Weights of a small GPT-style language model, trained from scratch on English Wikipedia.
Size: 14 layers, width 192, MLP 1536 GELU, vocabulary 986, 9.67M parameters.
Architecture: LayerNorm before each block, rotary positions.
Training: a variant of Adam for these matrices, 569M tokens, 8677 steps.
Each number is 128 + 24 x the weight over its row's rms, rounded and kept within 0 to 255. Layers, rows and columns count from 0. Numbers have three digits each. The size before them is the row's rms in percent of the matrix's.

# down: layer 11 MLP down (transposed), 1536x192, rms 0.0987, rows 260-291, columns 96-191
# up: layer 11 MLP up, 1536x192, rms 0.0941, rows 261-292, columns 96-191
down260 103:111118132157160135140112145111117103126107123142180134135134134175137172153142065081152102116105165145122097158136095144105145140112108090108126146181099088130112150132154149103128117132112117140107143094143123137142151168128117159093097110134103131175126111090170126129122111120174165155
up261 105:138164128150154126148148147148130118131144153108089128098107115154178161115198099142176123154133108129130081165145106114112079132119113134118091165110108129116127137119120133118089148142118134128116120108156104148145131146101139125154167149158116132166089151129117127118125136123117117137
down261 099:111100126116151138126128093125163123110086081114093116127120185114149105133144161140080098138129161092101142087126158096142167119141128114162109144127159142159103126091107124140184154127114117170147122141132124103167093091122128136135136107158099109160114123137144126151120120160179120114
up262 101:158134101142194082130129106122139131140169160156141093143127119126141129082149118162133140135156131117145110162128122136121096126123101167107113168155062151086128099115125134148060137135073149144091124110116134148141105099123119108143129162141149134149131130155142103122143159100101145133
down262 092:123096155154090126116144147143114107143142146127135142115110108149118127142095127070117139128081133127122093117114130137133163127115142092116179138125145073116098124137117158132142111128097129115134156169157147166136165118178129169137101141105154143070140104118085147133166156119171138162
up263 097:132153128096154119179126096154089079148101130137110167123120163118122128132127109175098117110132134191138111152116134127165088121114116104131114095139127148129130196130112165135116105171114119116127116159103131158137142137106148119127102084122130190110139079103122149133177139104110156117
down263 094:135147114147147110097162102139115135140136152115147140166100057095123128162106195135131109110115103146085111118104146097121096097115091152123110141104140109113104110081076121103104144134123141151132113066188145119137117114126145143154178153074138099123116134121130124123131101127171130144
up264 097:125153137144114114123143093131124132142119107155150109147097135183113099120167123120144158133156131160101110156123124132130127111083098131124044126154139108111133161142143122118103135176122126142098092152140138111102139129094126152155163157133150104130153136112127123119134159106085182125
down264 093:095123124131131149129158116099082140117101122105111128151115102113140071150127133141164140121068100125176089133122154118141120117124142140106133118117131149172146101133143149126169120124130108125140140109128146121107163146146135067124069122095160122126154125145106131131144103150136148100
up265 096:111170134138084100092127075083154129158106123131149145117146110119097153136122122130130143147113130116141116145180108122090083139123147141140069113115102138157144108123167184139106151153105144122107145126116085139161115131125150124127190141136116130136137161086142115107129114174106110107
down265 092:146130106112152119138173208187105150127154091136123061161142116138143155148115099121131190111133145150145128110123125104168160106114087141118157164163188113148113156131115114144164101110140105113122081133127132148106092147099128152137176107099153137104109088137149123157158140101110130138
up266 091:124140184155099104137132142144132118134139144131112119142134131155158112124127107135131118109113167120137107120138117137151145088164121136149124103163084121118128139165139135107129061150140156124192149158121143121121153156108166091117177101118160144100101146096094152107155146053153103116
down266 099:140157121115169134103118126138121131125123095121144159168178119089152126114173121106141122134121173116108128139121103101137133159109117117086105133145183095141128107087148122123173172147132171107124114115159126146142141119139111130125109140126132111159140125141111120120131097146156116128
up267 109:082146108152166124123107115177110119128100154122165154093113110172142110120141104124140144127127128145151157130105139108143157143115152157170088149114116111151151146102140110116121125159108148144117145158158160104143097138081109124133132136110139153111127103113133137107137159073163109151
down267 121:089144130095113083157135153129172095154115113115111161128142131122135151066121131155149132102124111106113125154167142140107111157145110137125126108123142141153155091110113141084120122138172136122122105134103151145066107152119064122130103138108124122140148125104141128117108092110134147097
up268 088:139151141133113104103153169130094155130136109135110205069128121137132124089160120139131111134113129156132147157119146188140116106089078124101083096141112097130139117098134144162107142094122142122134111098157120114121122097132148145128165197154141119108128139081128157108132155130123127114
down268 088:115117151108103093140108101088117139122123151131130135156121131104133124159118103138122115146154162107126127098104145120143132134130116140149146137097144126118094112091124122140156113151193155116144113111139111131162149110124141094135117116106139162152134145143154133135131144135156084115
up269 097:110141094105129120110120163152091119143141098148084099121099104163158157115126127132119110102112104126144094176145143130106093152144099122106112126162155154107144149145125106138098125171119143127119108168162123142137124115142176123122190112095133133141108084178165154117133177144094135132
down269 095:067142116177115150097128162167125140159156162124108126115098171099145125101137110114169124107161157147111101100107081129112163126128120096121127167142142126095153118133130144151153135132122085131130159167146135122181143192129138162104075104130207123121088116127126120124108104123115147161
up270 104:121123146085095145126131116114116117160128114161174137093109098153145150141153129121113150083167099127106081133132125130146125151105056141098093095135140133092125127105155102146118158146150117113122133151159128146143126086116144133114141157085138129124110125098141159117120139111119167116
down270 103:089114162106128127119134163108121122113123088119099106136110139122110115103149098135084128133122109115081116093117132121151095080143131124116149107114128108137160135140120122126103115079157130101166111137106124156133114142113159134120177123117127160134102128119091108128116165150122098141
up271 097:122138113093216126126127117094126134111175148125160139138146111115116173128155126092103152115078108136156107100115168142155123120101160199144186166183137112124132105139122149147129176117137123156124062129126124118136116080143152119138121122103158156133116101137134138131142081134113096125
down271 101:118072144129092108133103135169127112124158123134122128155118097109152123124074110113142129085105139093126120119151152156132148117131097079110112119117114128160093114141130131115140108123152142125084157116130136127128151089125053122105085172189160142123109133129116159086088153128136145162
up272 100:169116115149104118122168083099143117141136135134127143161117109113123105117123111122136138072085073103155116141166121088143158140170065174138083117131118150109109130115159135152136153140105141156127092138143155133129138147138134150155129199105113137118156168148106107104151100101097091081
down272 104:134140116101160158116146110116165128127099086148127132131120149098100152172145107132162106145130137146109094128155144137158105148129126104129173128117121158135106130130112120168141132152111142131124128170115117207145156133118107153132119064066116175105112187104129128132135086120180115128
up273 098:103135168124129177119142147152127155144122135147166160138129105107143160092135078093144129105144157126176149141148146137125169122113138115116104125159097065093167173129160138135141141156135108180139140117136149128121101116121118112108101161099165097137160102151136121153122121081122164102
down273 101:127150104133135125154118120086108117149161126191138164097153113111101114127103128097120113103125163159115140125097128191110152143108125125097141145114108123107135133125159104137171125116160151120066131156111119129141108111166131124154130102134129136135134128126121133092087142158092177120
up274 091:141136173133162125115149116181052156183183108154119152118111154147099126138166115168131166077085174124138146160100155108159107105062110109133113116108090114182140177118140103117128124140112083125168103114098145115132142137114116124104152143117169101115143112102111130113128137105160143121
down274 091:124117130122128129121145098094149127137148140150161095146128138123141127151110101152164101148159104118080147126134103148104141104145147120116149161093158127146132110133133122118144129170113129112094138132137149117143127139123174143169132149144105148120108071129129136134136155180143134086
up275 092:070109133092117120142139107108116143183127173139113146110109137171119173122161124134164091087145124085127168123113120102106122110115118144126136119160138150103139105127189126151149142150109155158133123105099115104160127110113106139134174117113126094154104132108122173126115171095157109148
down275 092:105122085188150137096147146105154130143079074096107115112106102131157098143136163103144149160149116116162115132169127111121120118164133145121147180086142136152146119176121125084116150118121108146151137173125130124125131153136149138174101132134117148106093124111175132127120146180145123109
up276 101:187136162147116109160126093121088120143126125121141128104133109138097123138141114153174125126123132124140096155150144162103154149135141109150080158177162153132146148150138134133079150112137135153124149108074169121151115109123116129144160177129104134069060116147151165108169156150161158112
down276 104:167092097105077153141165140148085105162157123116123110179131166119082129136109207163159102089116149123096134140116107148108144114142123095118119128167099095128163139144134118091107143150134144130179121085107119104127135141131127116164154142141167122137149145118088140132142142101106141137
up277 096:133166166126094141101127121151120144161150153113167165133121150139133157093146122104111105075139132142121139105130141164136105148147130117130141123106110142144108162103125143145097114161113075133158116131128141132178126084118157101145103122138139149130133077116108149119137134167135111115
down277 090:127095136153115151147109133128127087132153114083120101142152115095160128174118203133119145118114119119103105122129147122131113178147149153077140107091149090087113127117155132170144161149151108160132140131109111092146121121130133139130173118109149164142156142163127091135141097129130142144
up278 093:113124129126108133061110140132107117131128144135152126078148127124120112122132085140158178149129120151130124137150147103134107161150106102151152117103112128141155108200152137101138192142081101130173139141139079156122134149154153140151082166121119137137168087106133156131167165157125154110
down278 090:126154124151122134109159132111114131106114070103129084161090140169111148103134210105098178124134133166138132139123113130118175108098131146079101124127123146112124139099107138150150131113107091139122139138122121097129113109119101084095144107140150152132124141146110128119094117132138122116
up279 094:117119176126124182141163116111114144101117154152143119139139102135125121152136110125130130128097116139131103127123112169107134091074136153146158124116133076166130157137114136146142141122112089103135134188172123110128125125086156088120138183111118128142175117149071120089145101129110177174
down279 092:134161130117110132155114125170099127105175103112137100109130118170131075179133132162124116103129153126169132091167097108163102149109109107083138131156149105130156118111134166152188130125114120127127108088104130154168138134130098122078133128137114155161099128151134139136147171155113101162
up280 095:086133134154157143098114121115157120114181129119125154135117136109126130121133117135167118097120103106101148134123155122126168144128104167127151118147131162134145083151145132141183172111093094116128098125139099151153124100124144117144091133162216127110112150149104148071173168150075122128
down280 093:141133151139146100138119131122146124176114123114134119106156092139124169136130144165107105110090107116143076098143109159138130113126135146154124116115112104127123142124090103112093098135164154131091155144138163133139090114103175101063163112105085116120136093140163168164158094147146152090
up281 087:138131135123170132106117121140109136096115152161151157141106133111130094109164142126097127138110146175109084114154126105134167086110151155111093123112120124089130181112130100116118112149075096146157152148135113140149148143155130076145132155147142146098140097175085126102120145119127140106
down281 091:122132100137140145146120153139116101135160139108123123128105134116150144120104039135128112155176116093095172116124127116113122174113081146157180127129116139126122105130140114140101148123112131092132085126145146124078136138088127134119080129088119137126085143107144111146145126110137154120
up282 117:053115134128181154092150114122120112187174105121158152124095132137153164093151110137146142151092096165138123141143161141117125166157124124119147104168150128090147136158127141134114141104162108142145124112141157143122164103076138108107089121131136123117152119138109145133111141130160109118
down282 119:113143125143128103128099109170125143117109156147157123105141118131125135124127105113118110165127126093134122147091108160136133114159121109097097124105118092182106113117102115097115098120110138149143102101174128177162142136179131159127111059077119177105142141142138112145114125155147123197
up283 108:116150116143115170135171118113092137139123118150158116119155111125157144135144104114115110136113126135149139135169147090129154101125119136136088124130123174144133171157132156134099127095135068151188100107093118177169118136144137148152100146095154142097113151114144137148153144125107132126
down283 118:087135134141133147110109162163119109115117146104095136137125128086151121135129100158122086134099056117138138135120148136151118106131121127142130138139151102104097058130163150152127122103150123111129138154116150143105095090124129112160122130098127101157116145113164168105096099140100120101
up284 102:077130131133089112114135086115081140145109135134149149079156111146213115149161125139138141100083156119132087129162149110161120094108114171100093133117133130127121150175093137177131114089150153105154171153131129155128179151139133068156133157124123140157102091123169122113122114148093131126
down284 100:099165113137096093095160175158160139107135127126123095141092133101139131096132061140109145119146095106136140129095153128121109153110116147188105087117146114156114118150131150125145103122146120080125094157112164119106072143110121159109117114157173114138109124097106135115200135099101137176
up285 106:113098122113159149120060104105095078146128114146138144108127123156114101106162104108113140127105071178139141128106151091079126108097134129131135163118127114158129162107086178129122150160124123179148130146167126134153114123113178124125111153127135091115131151123115154103126077107147139119
down285 113:098125156106113115144126164109108149142150149123091131122154149160120166082140139127104119131140144108144115140132137101136150116106127101119119118139140147140124123124117143186162145162118140129113145114121097111176124121117156128081131089139141136119114145116138097146131170113171131152
up286 099:102091126094164108095113115140141097149136172153130111132133116144136151133158126100138190136096100141169133154119143213100144081132129172102144081129125139103124119130165128135147153163166172133144164101133121122112129135116127117100165138115124148100125113117121184110095111133117089132
down286 095:124110147186141141136140127104155112103081107138105095124131109114132095154127103194102106093148108118077131089143139062150120088131148115161119119157202084118116127109111148150110132195100114171153152164116134103135096128110152063111095087127164104122135129139105082117129113097129182135
up287 095:131154133081144118123147139123140108118136145139143152124138115134132127111103125117137137132068105151136152113138110147088105166104116148147113123173119142170125113128165123151155140190108150157108120128137128152118133096146115119157123141135127133113056127095123131097144123175141145143
down287 095:108128175136147133156116123108146169140152130168079091132167143138101157150099106144101125118182122144139121137144115111130167105128095107140146138111123103145088129168110147127153146111141131098121132156130123116107138076106147105117099114135187074125129140159128081096097149156136135100
up288 097:106126160136143130142130136150115113114116154192143172195134139134129113099137109156148149146106127170130155139159104089167146129094118106132099156121114134129128139126104117127125113142114116131109180099157106118128144134110119125137133155131143087106089125129123104140129157145166164165
down288 089:124155131107128136090096135119113132168139153110134140121129106140145129145146165141138123144132117076178115125109084155112113144125105119144170101130103082130129115150130155162074124111146185112161114146118129150092137099145088141164117101105113143158122126103108174155148122098107115125
up289 093:104104127119114117157118155098102120120128169132169129084124123118087142107101113158117154101149083134161122125135140087091138105099129136122172193174104131132214107174129091110095144108123129130152111143120133147113160092103162127131107190131124092152153135090118149110125178166120135148
down289 089:106154112153121135160122129147154137121132105143139129140107107147124066116114190114132102113095120101070130131171131173166119100167137103127102127158169178129136140095142189146142151115100118104121161111135062101120119126160111116118151136109103117120118088174124137161116096116137142094
up290 100:106147102096133115130109128146129154152122112140133136145104099148116120142139127092141105127091100145130088151108138119113140140110126159111153168160142091126105121121128124116097143145136171110122149136152134121148130162124106112147177113134140182155099142120129161110148141120089150139
down290 097:146118191159148121103119161113102131125099118104119151148143189135074128119171122125105159144126131128161144145141133114133071142134135146135096117140134133159148180159091165110103139141191129119142135143139127137144126124127101128119160164128125139148083117149118126123089145156088134140
up291 100:149112157108086105136080109164077114157121118129160177130152135137117131099118129171148089129081087141146143181148099182094124113140137119098097097162141167150144105164136152134116135146086136198133150095133145100143120156116130163126116120104146114101146120116092114118129142123129127074
down291 096:115121156105154131149163160155131106135100093115133139172114112135137112127126192129141114125128102125121150125153115087123163144081129151112167152094145117174133129139089094120131089083181076097159124120140130125126149082134124097122160153126117144142103112137171143157165131114135142114
up292 109:158097151127142072144136079134134113084125176104139139138160173148135143093176108140132142141124141112160101161142155146118182111137132181134155154130153107152116141114139108140131137103123095099194125126113151140115117121107139103162141153135114139153094152125099139128125101114106100161